Weights of a small transformer language model.
Size: 13 layers, 1.09M parameters.
Training: a variant of Muon for these matrices, 96M tokens, 11734 steps.
Each number is 500 + 25 x the weight over its row's rms, rounded and kept within 0 to 999. Layers, rows and columns count from 0. Numbers have three digits each. The size before them is the row's rms in percent of the matrix's.

# layer 2 MLP down (transposed), 320x64, rms 0.178, rows 114-250, columns 32-63
098:469487483510506483507514519514525468492494489534563525506431475482423563502496512507468479470519
084:520520518485453484442500508502506522510526483518501473514487504468509511512528511483523430492472
100:509493482485461547509486492514487527505513515502495422518491445490487527529520549507502486478505
104:516512468492475562502473513485495519465506490465521490456482487519500513550499460496518488488518
095:539505485498504517470512505491460462516533539489496514511509471518501523569486476454501507513510
096:462527508465505510504544450509508465477558500560511544535519523497508446502490505483495484516471
102:524476510489535557498457529467500473496503487535497511499456492515514491497514485511486492503458
089:472532488494556480512518489479498531496509513475531547464506472517528484443506501528522518478509
092:516514470512438503473479478482472489543474503493512524493514482502483536491481535498543485473495
095:478511511475483458501504441543475505557453506504516483488462459528484514517498474511499515493519
089:489507486498531501520497482446491493523509482525495468544511472540510460552500523494449473492506
103:452484496463541535528478491524545546506519487516514506488532512465524490502497524488506530455533
092:516497488510512506488508486511478526497481482511476536442527446509523496523492510480510563507491
092:484516478542507497497487509494519535457513500510461487514490506480502479515510524507525537531558
101:503583548462511468544490490494481483504538503495530502492510482487496530503487471485482499545479
106:529467518499535536480483462460498503497493519529505505469483508509512512530477499481486481505518
102:460500482524500492508545514553487532544478499449510514509514559519475452468496503524528522513531
102:524522531456545516502493556470476472505517522502484493539470461491497507493482490526513523464512
106:530512479530481506540453466519550517458507495507485497500509490539500537500499525551508503513459
101:522504508499512530523506478503519521523466518509504526526494499531510472491456447502454551453529
100:502484542538517490476464482524526486508486498478464530525484509531510512546517514537478532500494
104:503485480497486479503474491475482496463511471496501476527499524501485480539469514484504528549568
103:532486460462519470500499502531509485485476508498495520457515513516473452524462487450490529484531
104:488489483545456490496482508506510464500570508471504526466554486532524473501469506488476496471542
110:456473487533489456477478505507517448462477480489515494510469481534545505512498473535465464495530
097:487533474471502502504521496505457504523534489536459515512534552503511500453549533532486463489492
103:528439523505509487468506511521465474528519504479521459485474507527509506454440505492524468515538
096:467507498541503512498522519523496490498543496513551503484547550502528529508493467499475523484495
095:485510542443506497469514506458508480513489452505486491511448508511488531512488502487509479459475
095:495493495518492483489519467513459497513517496506482495539495499510514547500500506470477467549523
099:519508572538520533513516525484478505535516486507478488526466463494476506475511487525518479481487
106:499471532445482516501499563508507460494452496504511521496497551500510497497480509471472476506519
102:505521463502496493498524505523488509514533506519456495472510573546489464473489480459486470514455
105:525539495494493483529555497500514465470493497476475500491540501514503487487493447562525541489508
100:480475496531502539448484489503494503512501470517455484558539510510492496557533502499490460487495
101:491514511529529516517502511468479491568541555499496502511506513481495506494533463484458531532446
100:517474499496470490484507496489469483501489524467504518508487535530522484511494496514481497517571
098:491483458500510496491526468498492499458461462491512579489529524506502472548515481506471497510481
100:477522511475570502502513502517515493534452495517483525507474520523483548474499523439438499490487
105:481470498537516526502463503478563510460504493506515488503468512507509513504493496533489458478527
084:493524500514481538509482542486508499528495512441542498499495528472495523520519537550541473489511
102:514502488513501510483450519503518499460482522486505522532503526490501556513575475475517503506481
108:497535493470471474475508498482475475559517475496521519494476488553503568537509527519518487539475
092:508517515537532498519525545498496534515490500474469495490513482531519456468503541507509485529522
102:519444506500481533515499467476522508503524530495518494473511490478499545497506547511505496510496
096:508446499476480472473473527510505478518517504512467505519446516456561487544519515509508487489495
108:507477504461458469480524442523534517497525502509477516513546513497457524506477516525506477488495
102:538470506488524504512526522497517516494499497478537496484512497497479487437503531519473485486485
104:502523520528487508475518466510485509503507479512472506521493501498545536524498479478487502465493
097:496460485513514498520511478467496485514501490473471507507546502519475491479471509497530492467492
102:498501451470460522483518495508510522489510503537498521513500537487454501516453472501500480468498
096:526500486465547505540530504495486505526466524519550510563478497504486487483466499471441480448499
100:506514495486460504499479503510539459533525513522464523561519517485514554511534475514463460493498
112:497521497473473525478526489483516481462505491471476519493489466496521515507533427485558501501470
103:498493461516512505505521497491446512471497538487523490495524514468486514471475519508495511542536
104:534519486478491465502529553482518484495519475534505495541484513476507583527498478540509484507509
096:565504518487513500469467532441517502488514471498523537532496465490474508523505532511518474523495
104:516496468492507500497477429467479442477488447504543508488485509502525487518572502485509506496492
095:505477460486493493467474487527533505550476496474497519469550495490480489516459516477475487531514
096:481537483489529494496521529492509563484485537501518504525512497551506521508511491493508532498504
106:516487516494533484502458515518450501467477483489541522511485456466472471513474489540481556512515
100:509465502483479482471503479501525535457446503546473457491495499534500538509552505520474514529487
096:497527509467467510510477493487506496476546534465485513498535493474482518550531529507506502505462
107:474500497491463508519514427512443482506512489489479471502482469483481503547482499479532515449504
104:530462529468503485465497490510513488481498483501512477505486467588526493523503448511493505533502
102:537500454510523517480499514504488501511508471492509457509482464513504476520508500500489490461539
097:530524504524457478479479476536575503501486530507503520480502510518511502524522510501466473485529
100:489482483477482499475483504490524506533510535472511507454539458475524539499538474513515505486471
107:512508524494517495499479493556463566497529493471549515536492477517541540524522529495481550506500
098:509532485530499497484504518494496522495531511493473483521541505488534507468551518487468511511468
102:563500518476510549497469557496519494525488479461520462461426508524508499516539510481505495483501
090:506451469477458538504507495482508506519510538491480452497516489513516484547523485463519498528499
094:519497504464491467476535513548474494497481511507532499506443444464461472503505453518550502458502
098:520464495450514520497489514516503505464463526485495552496540446515510498522530488469499491484446
101:468506511515488529488465492497487457480465520512530497452465516519550495507490514547520524493456
087:474483530489468511495461500481492480516550520505440471506523474540527457454483501486487470494512
101:526483507479494532472456490532465505510490514514500505461515494499532534527524523505484472505473
102:480574499521466521518482504484471477467493517521511538496503489488507499498528486515502475533453
095:521498461515520479548483493551497492490478522485476488520457504496457512511499504502529459473507
102:511480513451508514510466528542488495505497531528460528503508476477475544519536467558517483505500
107:506517506493494529482546543499462508479472512520504501503556505516460490463531560527467509528496
092:483492491556512433503503536497499516500555481478485473484495509484489493505517502513498438515488
100:527479495476519541504504517500462538522553529470500495487456514477494460502466486539463492505506
103:466550493456464487498497487487530457485490470506491528512496518487488534490551513518477489455501
095:447474496560439493505494495477506497540540499495538508518466470506501457452484472497508510528492
103:526460488529490484502491498493501541547520503477521521524488491498503514483494478537514526494503
097:485513507465532442517464486522474527548525529522495506483483528469458519489492490520499489494479
105:520496490546472460465506489496487510540511500485497469526458491528497529489483447474523500490547
098:518455494532538495478554513517509519501490477467504540509529534488487482483465486544500512510494
104:487463510487515490465505522514550514539521493507486528468530477472508511514466493550471482498523
096:503534556518515499576484508501493521429501514504499538445554489474509469463500491497545502506463
096:510534458448512459484504565483499472471495495476480499474517476488511524498524483526487494503479
102:459515471473460556480487506473523501468463490526514488471500495518500478509523520534493518511479
104:453543477516525512494522531482530518500476541489498495475525482504492512508502551535500550511538
096:455488492512489491488497480501489533503518491507470535483568489482528495460477512501535496475495
099:492475481508525474494469467502464527536504496434490468535459478524460473476543486495534522513548
101:490495495451515506495503512483535536514496501442506505473557476478505457502502485486519510482457
106:489501499525538503478483522469467510497500448494502515515532493502510483515521475508519482503458
106:521476472565488489484533519471533518518554532516530559533473482493468499528478508511475490550527
104:494533465505478429486488479500482513494485548536506505454536504525508505419480507509518507496540
104:489483488497505519526541502514508494499495550495516494497423476485543513501477462488483499512521
097:518510484495487480492540517479560506584514495500492527481499485488484499508483473483502523520482
096:464498489518488480512479490548549532490496511512477501516551463530541514463482507530537470464458
108:518521486493533471512478509470520486452480481505491491511473543535443485506544494518501499463482
101:494465503461511513467496523483470512545473438475492476484528485507496515484513488484548524563467
098:512478536520471494444469477517523529496511515498542489466456457508512500538501489527519475489533
100:517489469476494476508508466529488511457464534540480474456508502483490491498484478534515478476488
105:505479511462530518505507587459518511485499506493463458498489490476484538517499513467485468486481
099:503477540543510543507520524473528547472498494502457536518553529480511508494484492529501478511539
100:434493511519519413491524518496453459497509514482506506519467525537505501506496481480506533509528
107:491518509545512503486485483498493462492498523561514454460482496474466490499487529479547475488505
100:490493450542501459464505513495519512490486463519489486514497549491490508526479513466487495528461
109:484490474504523505542523494492519490517464539473497467497442501504494498480448543473502490490529
091:487446499488508509513456476501496505504505451497502555494532453500506495526486524468508523523502
112:477469527486500524468457538477486480500466492519511525469492548498507516552499465499483482500475
089:565475499472489495488527503508532525497496508547490527524519480464509483493512527576548515485508
094:479523494467497509515447472457531502483488584490494484462503501467486487483512523478495489518520
098:522516515464491516450506512476493566499526510492497512513486469515498523482507569488483486510480
121:509492545479492528488495515519492507496484487545470474516502468522487499509513501477539522511470
103:509473507527472542523512531489543493466510502485523501479536482506481489485486427511539510520477
100:484467517530508491491504493482459538499514478487512509533504495476455489505545495554518479510513
101:491447503484485481432462471543505515495533487466495487481514515480484503504506482467489454497489
094:472497554498536544483482512501485496484521500515472527518534525460476525495514534538499468496471
097:511486491530530517447529560495493496516518535502436501519505493477493523522516510510508459525529
095:487467497495479470479523469487479478493526515471471494542479468514510494526464461495522533497513
087:525489519464489518508474510485488509487476469525515493500506503468519522507501501512505452447476
116:515484497491515488506497473458539493555495498498547506473495497495546527510513471469507476486512
116:501481467561514536492535441477477516511477496477467534503522503484498485538503533488526508547516
104:519462526484486459483481477528455491469538513520461465482508526494528483471473517470493481478487
086:473510489505497481463506501528511465487493507503538497503462507514515532508519493550451495521492
101:505518480505498540486520492486502522507514519478493500487467497489478480575493513475496517516490
109:508455473483462433523464506464505516528495528503512508470469515535530457524501493477489489525476
107:490479510481503457510481516472498513562493457512503440513517508498467517496502524513502466493494
099:478490470507542466432494482520500491486468484528532480526512517507506540474474534429498483513462
096:458516489487513515498517497490503549477493508515474507515511495453496494538544554495505469522490
098:484468475512458483514516488525494459516460470499456468521523499514506507490490473486531474525520
101:488500506513508480525502526502521554483480475493488500509460489512494480498465507525474494525510
# layer 2 MLP gate, 320x64, rms 0.291, rows 115-251, columns 32-63
096:509497517520519487451492459499494491504484483507496537485509483500491518492504500509481486464513
095:463492520511525490523518538496511504519523521489522480495477475480545530542468497504463493508462
101:468489520489453500491472515506511506501469542528495536499562484474481515477549518532518539475483
108:498514515500545511469471527501522451469507483510520484490488496467486482476498466492477477542487
102:512508474502579505517520514490514535480502481519531522557456508502464540497541495545484498523495
099:509535465488510462480487486571521536486496495450520500500508523448521476489470518443472490512502
095:546481430487500522486505491506499497469492488495532458511517488510496502512486483461465462477470
091:515471540454486499476534432485516464528461499495533517541514436500525548464498504497481483497487
095:510462466455505527506477491539496468525480536514486489490494487518497520505488500462476497508467
102:508504514487503485514496500528487514476484482546466544516488480518473503503495493503501493472503
113:499465512515455472501526478535464511491534483469543450494470495494465521523513465501497509500477
095:482536502521540514491481479531493507554513466533496455508536536494525488536504495471540488499504
101:529495502479557518528480512536506551470459475456496505532491515503505476510507501470510528533500
101:523458535521469470470494516503501551505482536489501489480537501543488470485525485504496492451491
097:457492503534509467452499528557506496518494467474539519502496511502522494531470507460473500490460
105:500532451512482477491536529502532455489468499525506466552490536501505487496522504484569490535538
099:506522504467489506504449538542511450484498508503531495476487463492487519513520511528514490450499
099:503492501512512505487511524535515467517532492523476546492499522474486529487546493519533474512480
100:507515494535494500483457491470512480482500515476476503522514481518516552511503532528524476479478
094:518491524494518487465446523483503508446496506481506457482526500490480512509493500513510492504489
093:451498519503504529482535475510499526483471562516489465542530522504518480505490533472484476492474
100:541485517490493541500511534526487534493501483495495497514542537503539499478499502503505491495499
104:525504511473494484482480532496529494502453494514493485429528504520527498467476475513512470526474
097:512566495512500505488507510523539517488530540464523493521508507472489520544486501478530498460524
090:495513560486526533488537506463547510495479493504465507520524524520519529501556510501548481499501
097:514523447444487461493524514498514494517525502546481507489516505478504472492522516493509520481458
089:453495518506542493528502502485529506533498473508457495524464516501516548492478484488496467525489
093:522499506531518498497497500573495492541508506511492475482491500475491463480486469457470496508475
103:492514488475530462522488513517487521490519514494466522528536509481555558498475506520519519491517
109:543490513481458487506504481507559515508523496501487499526491507476502524487514473552540494474526
100:484478505524515498488543488491503537526486518472477567498475485474484534491487473475474517528458
100:512479478450461487497503460560510497482464472499465516471494481490457486480570515475523488481529
117:488502516482480482504498520510525495473500543485493485516469530474479515494534503521510465475505
098:481477489537523498505509521539541522533503467504494517531473486496486504515503470491498522496501
099:508503525479444525504509522493534453504470486535555482496447489506485532484500485483510477487507
112:560510479488525510547508528515523497532487513524464511507513545496554544484491496491495485533506
089:503491513538486477499471500470516497527490455481474506459486517470527539489485522467481501489512
096:471480487475500501475524488520537481498497483513510486498500497491505458542505504498539428508460
106:476477500514507485491480509466541563545480484515494487513498524503478502495517487505435535492480
092:514485480498510499491521556465517519508530477501467472504508509535527480515507493519493514515494
102:503543446517503478501522501480534471490517498464481509484465499508500511512527551491542489509502
098:500527546523502489480472475510478486520480487478517499489489522502492544448500509522518489463521
108:536491471479488480501469489524485491505472458545523561496509477520521484523504507526525468479447
109:512486505530500413484529517539478467495494496533497508505502482490556490510485468506525503517499
104:530520501518522501482528527501493516494467502535485499504497521453511444542448472540500510514497
102:517502508509466507475533499521522516486532511512507541551516478495518455519499463502524518516500
103:528474497500500469497488521511525512487525508557441454490502511506533460491510530473508529509458
097:502489540531491472464523480480499503512516526475492522491496501464491472493519480537516536502495
090:523530480492498440486528559562530470499503496509514497509486521489500494527525505539523473478510
103:528497500498445505521504539560502514504500482511531467483495468461517529511511487469506530487465
107:541484468502455490520528484539517485467496485521505467510463497470507487526495497508514488463470
100:527461489551511450509518471497540491502492512496523487520460529465517513495514511521524498473492
102:492488556502491514470519458489487470486527490522516514522552498519477531547521466502512481544469
101:492521512463514470543509501496554524458500539496488483502513515429487513509532493504459494492513
104:489493506493499505488470488498485534525474504457517518525511471513547517559505497491484494535467
095:521518509502494527504443521531486496508546513518472484497482535517469522488508495465534505480490
109:543502513490489533488502517482512485525497465507483542503531534496515495494508567503485509536459
092:532512504507508496463484478504473467507534506506467493511525455521514522518493523517443535511488
102:460459529471458496453512494484503493523479542519484478500522499498493436497527444484474517485484
100:489516511479501497512529525513453513498496496491449529523484545473508503534488473509529484496458
096:480448494499489519479469488560488542510489523503508517494510462524506540496520499498509496493526
098:482486457502504544501467483500492522479532532490454485534569527503508500531556547465499463500464
109:472486493545508452472551498472521513536503454499526523444478518511542515501473494471481502513519
107:533486537494527522489487533485461528498522490514502518507484517471472529449505527493481495485435
098:499503500533474478479508482506492514477444466551491492471516560510485478493500435479544493461525
089:526535472519429496483489505519554466514477469558480505486455499484519526527476492512516492463533
104:485480504518539470474461530506465529496481467468479540486509480466515508497560450550481498525534
103:487489464497525476468547500531508475495500527507497501536461497494498512514504477530527509510476
092:470507500521434517442470469464516486521523497495504506490486457468480501544501487491495502510442
098:483505538504487528518526511506538515509508518529512501512458541504506520478541519485526538505528
104:533507497491490493509535516503549507501509519559505536499523525466511455499525466498526501486535
097:454502493517493531485541461479542483509508505455462522549488527499494497486500533474482529505488
102:503535534524514537501495497535493506496506461487486473494511512532511473468541567497505531461478
103:527502536521449471525498500483514502530544486484510519542470457500486528489508490503493510431480
092:498531454490518480473517503498491433503494469500508500514537485496494480503488468524521534513453
108:520472504467501481469497504529514501502464446524517514434509476506527527494470486453476483551499
106:524481522473422507478534487528496546464499490508505522481486457494528510482537503501531507532489
091:501433492508511526482473513495477509497479472466465546494509501482514463548511530519465500521490
096:468483490536535502465478475519477516485485502478481564468515502483528507507518472521507536490488
097:517462502496557490466503498482550496492514464497511494481524492491504516510501468505535482505507
103:509489471475537542490507463519451504504463475524525478492460496513536547489492503541468500508508
103:494513573500455495499515489517506494426497506482506466548486470523497497528507475513500470490504
105:513476529487515487471518491482491513457491495526504527534486480474500536473567530499506495485507
101:483503552493540521525500568494486490476508486527503489486540508475535537512511472523474444481509
100:532499515494539499496466477516536486470502545500462464503519510504479468466502504512491447548463
103:468484497525500488451491535489484485498531497543488476512514511496498507539509547523530465488475
107:553542497462557530518507525494536516459480492525503506485485456500532482501489498535486539500495
094:469472467529495501472520473490525504475505479497485467457480450479533521549515492527500509512533
106:478481502460535489503504529515493498485496498506458509486473491474522546533546481505515479450447
095:468454462483478483464493500507499469533501497506541566531456471513507524511492511469508497493530
106:494532515444483480507576465499519459488478528514492475486483474518524495545498520480520506474458
101:512454499508503565504507498496476509503453477452519516510481512508511492520498531510527492571499
104:517494509448471434486491491557481495500516489501490524492517467503534510499502448461482491458525
091:532489486485465490509515451496490518448468471508493461535468477509493524526517527527485462443472
103:482538539508528498484484517499474534507483521496482473497499544520505537546525486513505515489484
095:509500493472534532450493502483566493508514502436506508481512489477488540494490499441494512476483
107:503471512541500504485498497566438526517513525479442469516502545476533534489462485516544484464459
109:537484541522486529498491531553503490504440497527470503536516491496543458487517466556492486478491
108:515473489508454480518536517506511499499478504423456518514534491461483506502585488478509518492520
093:495512497499549463511505515507521523494474534500457454545530510452512495449468488537451500517476
102:533469529507511512518499525498481484512482456463505459544529491518567490495517476560507550506488
101:509494542433506477477482507472468488501534504474477478478488492436473493495521505501511484493470
112:514522537513540485499533532502506543484503521500429461492548518502473510502510499528532501497463
106:520493532510514502474497530489515543472522536512491536517491540541465526459526490535487458475519
100:492507502483482453525531477520502443523543511477520515470508479524498529485518482526484429453473
094:512528473514476513464503494491497487449480482485511521510447513486511506481522527529514517478450
099:534496492479499474476501472512466492472523479498495473502514488505490495468526487480463466515499
105:479486499510468462518499492505455487486486539492487455529517475498511464523510477490463480454514
096:491499522492471525473476553497532489505496469521532498527475466514524496520488504501558512491451
102:510459504472488505509473488511538501517553504497447525524451479518482449541460487470517488507473
096:472453495503470483512524470483519536492493445504491472515527526505516508529506499476483499493496
101:539506509514507555471501513512501503543484513534470468489500496464510516468459462511453526520518
089:498470515477507520547522501550492481512492515466460494520481493504514513534482515459498483526486
104:476529474483472473469503477511506519535459520554505505488514500551509507517543459480509541470502
088:479507494516486491488512519501486473541539483519464497485463500511531515522489517467486502512516
102:534519493547460484471496546477502512504516453481479471493511528522503499483510502509521529494436
091:478503531515508467526488493513503470489465495507485518426463497504498497528516497487532482491507
099:465503529455537512502498504538507545492501490481457489528544524500485476520471526504539487496462
101:485526501508479547464455542482501505465452515505520467505499489539500487529512503501518470447473
095:502521522494513481498509513504490505470481513453511482486487489484526470523468529516444511499473
097:497527524469487523471489498530475491461530502503476526493467535510484511435496447474536485479471
100:506503499543522501506477547515507486490541448497500512525487555449519487503518496488469533528469
102:538455477516474492519482500489524473471523500539517465532456446525505485569465492513475503529475
104:509482525504524491524498497512485505510466489522490517519521542485501468509509477536483485494510
098:480519502541527499517513478517483516537472523480493488494476481503545491459494505516506532509529
108:482516523505490544447500535514513512534498471525505485534482467513472510526502546499474486524478
103:516489518523532517489532474514516507505464468511511488512494571527475519475494527533515506539507
101:484503542495529506497454501487517506529510487485532555493447491491541515522511501509494489522514
098:481538492512494500496469496526550497480516508585482530531536512534501504520496536531543481485481
102:467513519478536473514513513498506505488464473463516497502527513481491536560524473488467508506527
102:479522522519547503464463515543498512480513442512532512507534489516495529487516523514460492449517
100:505488534500526473525488501540465509456489501476517535482498504482476465531571489544501525497492
100:508485523462491475507519559507495449509508494478481501453495531497521533473513469509542519511470
098:484501512494516487478519489569469483459536520482521550517543481484536481484510528493486501487482
096:503506487471450507481512495502517493539489487540519497520517501483503462518465469501506481525487
099:488561513482497505511475508498492477505489512504513469536551457519538495547531521474513511499501
111:482510430495492463517517437525503469469487498526476478506504462459500515498504503464480496449537
# layer 2 MLP up, 320x64, rms 0.257, rows 115-251, columns 32-63
088:479482472508521481521517500486499505489479566490495506507500522496484481492480519491521554497515
089:516479496489420486486517522522508503512505459506497508473499474481454485501501536502533518492512
102:515482494501482493471508464485452496525476452559492476477521471518523493491493501503492534509451
107:533525461520512455526470508489494527499478516490493552509503492475512478523508534521454519454506
099:490489494479542544499539489513497463537467494537487506541529532411508472506482514484497514483513
101:506526530522475477488492502515503497501497501481509471546483494526446530515496575493502492489493
095:537476491480490535497491479478489518494437504495535462536507478487500484519525479485517447518455
095:483513512501487463490495514500490515511527476512538467497482494546516512541495532517470540505446
097:497542544486465499491500503537531505470547506519515509432459519515538502496509501473513489482541
093:487516497485490489480470495501483477516504523534476460493526557523521502517483455527497474463473
100:518539496503506508534506508536537552519496511506517542515548486507508534479507539446487476513494
090:523480451488490443474503483468454475499527492465472463488470495555492542514522521503466534490523
103:458489524490473477465484474479503465544519506538529492439474489476460482501492504519487475476511
102:480508460508536486477511514525492545517439496483513543502491473539484497471493482516479530503496
100:498530496489508536508516515565479539516490506530458468507496536551494480479495500464569542477469
097:495485521479475457474494465495485519514480523493513498459481496499512514479463511500465529469526
110:544494479493516508498534480526498447487538511504515493507478449484483498524474510517422509500502
110:476474518529534528541474513524530502475502494513496533515487489498493503504496475506471496455473
103:539479529544516522512478505471510479508477499531477497488536459464500418508518468502473498515507
096:503483513492494490569480526550467531529491481508498522505511477471496514536510542506469501500477
104:464506517517499508513515503518507515460495510528479497536534546473486443498517492480487508495454
101:473530495494534531535491502478512477485491523540535439519484498524506477508502510476541487467483
106:521463486504483471490504556487539490516506526504519502499528471559509466493511545504448472516522
111:508521444574486514513482472460514500466491517486456499522556516501489485533492528473499520510480
105:492551521482513469506518532455527469480507495471496513517540532493528504553564509558549507465502
099:528476513489471466485549536520494477515533524532485501444521506501539471471522447516520508499530
105:517501528461492501461528524504541479494518488479517467511455458481480499525477486482489511518493
097:494519527477473508482528494545527492489465485504511499491454503533492485477511490523545496506544
098:509532451505494468508512520459511495513538458514487515486487501473474537464468496514504523516517
102:494548510486516467485496471518465426503470482501537500488495476475495532504463488514464499484503
103:458495523471515511492479489521477511495479500531501463525464518457459492466472426527541478529498
106:521507496540487520535507467500518476446505495481480477488533500520509492517536507498552518505520
105:477492514473472502527493521551543502534518520489469467519431547519510531474489507509483544505500
107:508509503520523510533514524481514522511453514531484481487534498541551468527510541511524478492521
103:456495497486487488493496551497500501484459495516490486440473479472474516460474504521551454514488
097:513469497495526500511485483471514501456491507490496465504463480501512544517493483495502482495499
099:490495503512478482473470508509522426482484495528498507439486459494512554498504515514514528474523
102:529540519498506536524503478453520492492506480521500495514474528517494509500493538539473526477524
099:483476494542514536498529503522530509465468497523532502512526542524481487475499490501520535524519
085:505487580482483490495514489468546498511531521531525527479443495512488525471481463533539503486516
100:495457472476492479501474507491516483473533530456508533543518514501466492468539485520480496463486
121:459463494474526520448509469510494466508529470511526546484447496491465522482458510494470449516491
092:507460504490500505526521498529503463468483506532518539482470520498510534515466495508589522449482
103:471539483497516488514498547517494550518487517499543448541519493512467500439503498480499505492480
091:524482491463457532510472480509477488470486488513489522552459513538476504487503516523463509496488
104:510529499474505476493552501527535501518502476486527484516514485472527479493475483490516529498436
103:509480476488523517532503525547501525497473506514525556508512491459519468508481508532463508514550
100:489475533491507473472502454498455508537505500488506467497469537511507514502476531491481497497511
103:518505481515486420502520512509577455479485528508527496518484476487497501487473506533481536470508
106:511511543493532475534532549487518494489482491515504562500515491534500527503515500532525545472473
098:513474498469492497498528512526513479509487565491483515508496463507542454498452494505474536492489
089:476508497495498523502483522524561483505500487509507459460463494502466474489496483464546502484515
106:459536512475490541488517459490491483487484464437508521521478498522543516484503468496539458501456
105:436515524488513492467511504493513480511505475497487486511529470473508515477451460489501529560494
104:483534466524425468472523488503461468493529531492493471524525486539475519502488545515482513502511
088:524506465486552507475489513498501462481453480515513515500493486524526490492503506494493531498503
100:478522478505484473526486471461480468526489450493517519552498480517522509519539495488515465479502
099:522478508544480488507511491509481542497507495493474511517489483500504498484491529524435562506475
092:523487499563464511466507474514508528476491530516504498485485481535500479472489513499476502463496
096:483443527534489473522501497518508481515489479504558469522461451473493521462488514514451479514508
097:534504508517507459491475486499472518510514490487515467461479509477466544469470549528490528496496
100:471515519493511514489501508478492479506440497491496470529438486501465498540520525509535523493525
107:493505484522526454515503437533541474545518516555464521506497509520506489535486465510494489483519
104:474509507471472470481503518510512434487521492526524522511486502509505524494511506469493531499504
104:522528459475485458470557505540512469519527517487490538531543484498462480490534465456495513491555
090:452489503498449478513506518491499466499472555492537509507540501485510447529540506507485468489470
094:489545503486544516525461502516510505492529524489497482485478479489491514495494499478448491473491
104:474488535508533475486469533518520552520529473514518516508483485550494526539519513483492492477511
092:503541490475483477510574487492539514503521471531506474461470495530467488517485504531531526502525
117:509498456552465469487508461472465504486499461529518488502480493512536471547470506508470477451492
088:490545475460531504483554528528503481508475476505512506481509472496522491531485487480514533497494
093:506480524548478486487454492487492553518515509448476468471514495546535560476469521486534505509476
101:516523506495484499526499549540518515522515517511506523483491486482490506478521527486470506472486
104:531451454487488516510523526460538483477494513528477492495510525485489466498502501480505497533519
093:467511499507516487460457488500496468517503530460487532482509516514464476472514499534478493488499
101:462461522458500508509488563518502507515482518519454514547518499512524462470529486524554504497501
106:496458511487488529490496493460513466538553449544519477505464507502486514484490477499525461473449
096:486486450527537530492486508565534475485501462514520506501495487519459485505477513478551498513510
104:482529478485494529514500467535543494458504527471486507500487469504456489528468526515420486462514
103:526493521512497531510516452513488495503489511522509509502500471501496506459506475516543556496526
099:487520523546497516508454531498425516500507496479508513507437534509467522505526502535498520488483
095:522519491464513484497498492468549492487494512528519522539580528487526485498522496519515519536487
105:535511471494491523461495469519498505489507494537503472456499487522497469541520528523477455433480
091:470472531465513493563500507516509521530494534499496504499524490484503529479517465502499488479549
100:460559487523500493526535535501510521483519500526546511519489473513501523513505483471459515511472
094:484508508485461488484464475506452508500519478529520496491487514428494555520490551504505483516518
108:483503496521515500478483504520477477506520523529496468517497494524473542448510500452531504530509
102:508520469492516490496470471509495489437532503454497501467540460476524514532524493523488555497518
098:543457475523554488524508514475491496503528491488508521486499485474526508472486494549450493477495
101:525486499475484480476495488535511509529508519472510476547479459477491486478506543456479529469514
095:498526523526493513469478473468479472501525547473498529501483487459494508490507533544486491540499
100:478534469494508509455549500519516486492511501501486469474512484504527520436486472494521482492479
106:487497483510499497491504476502468553568517494467461512493486472490531483480487520453496508504516
100:541552528475457525499510462504495520491512463536528471511515492516518506535512493492510469475484
096:510501480514529517480486482472530500494494494505502479541516477495499507478475542516488491527485
095:517483501532506468504459533486468476500498551486433491535524526524524513474487512491489458497524
104:500526522507493496495456520460462508466476495498515488547521552519525513518495445504520476508496
102:476519515516550472509517512483550500515533513490475539529504521464534485489517485489511435500534
109:478504486524498485538521512517506516513492528518460513507433502511497451499528490482520545450539
103:466540502469492493523532513561495470497493446518492499468497492495520548473454494511503509506482
099:508501495535487479494556480512485517486488487486507491530504502474510446485483495511483527474485
108:526544480488482482485532527515503479487483503530529555505531506529517485531465479496456537538495
106:529509500522448513453474496488498546470481416501555529496457480509487483513512517519533475465533
099:517487501527523496507508539467493496442462490508524493533498510514477513517510496493471531548513
093:438486508493495537476457542483507523470480470515496507469515512472484491506526508485508531494509
101:510501581547503561518539533472512533512431500504502494528505509500506486497450460495495528495481
099:478495514517484487495506450563523530503512490503507466503504462525498492452502507452493483493517
101:457513481536473489537468452527476498513512478489486459563473467488518515502512501475482474495536
099:513498518508494474511502497453518486528489468481496437511491496538541512518478461494523532553472
103:503509508503475476525489515520552516494524505487522476487451492445516508498491504467456477490485
090:487512472523503508512491531508497500481556523502475510492496514532512503546503464540515494489422
117:509504475501498491522498513509537549476522506477464555519511527423482483464535438490502516463523
099:443487484530538502522498535500500505497505510496464495466519522476518515467460476511471500497456
117:472522502507501524501425529504489525481479454507532500508502506526494526525506510481529478519468
092:495503477494473478454492496479530457506464506488467517487515469473500479500482517483467509469524
100:512535479493479494488459462464501492517469474490506505527530521535514535489473541489506493493504
097:503521505483488507544532502506499476490486504529552457514491501560491503490501488488490517518542
118:508494497514485520513528519511478469539512499517503518497473434488497472500496505532521531467501
110:453495481440491493519477496488525458491506533495483524532520497482511545487493543481552498514502
095:505509478519449523494494477507509489553510520494518470497454530514458481493504541435520484484491
101:499482533508466511505511507492514489448537477511545486487480505462516509477479503482500476524498
106:528489564477517518503460506491514511494494457518520511461448471519480515485447477539508537520511
102:480500496464526493479502493489512467519492486497518532475516526524505498510521487529539504514506
094:494531469503532521535491499484514505489515523464513521476499462531536516514483489468470527486473
098:490483521539513532480523492484500512505526487490575488504474486486472517515518503488488491551518
116:504462516509497478503481501490497471491516480487482547436494471502560541521510484516495515499562
112:537476509488502512493524462434517515467508506532473499533523505521503522484534447546515532515505
095:511460545545504523477507534495503492524477512514492494505512560448497490495472496465485480474546
092:507498477515493504482517523527518453487540486501502500469493496434450446501510526501448476499511
103:529493477528481460464476472479498505512535443507510496480505446487451496468501489475499487563513
102:522514467516543544466490520533515506465525467491526502499506473522477540460522520533514506473475
101:518512520487506473541519501495504472498513522508521494509509518470524543481446464484488450479513
099:507539501515510504448514515471522503490491516479483492464541501480520479535456496496474506493512
102:496532499508550511532511468477479499552475516515495452520496504461504520500495490501530478517509
096:487491493508483482472506474492490462522526495516526519530528534507519467535485492505508487491494
098:509529517479470477506517487481505501513512537485454495490554504470527501485511470476531494507521
097:488518512524515532497544498504497499466468456517534519509492485543519488507467521511485466533505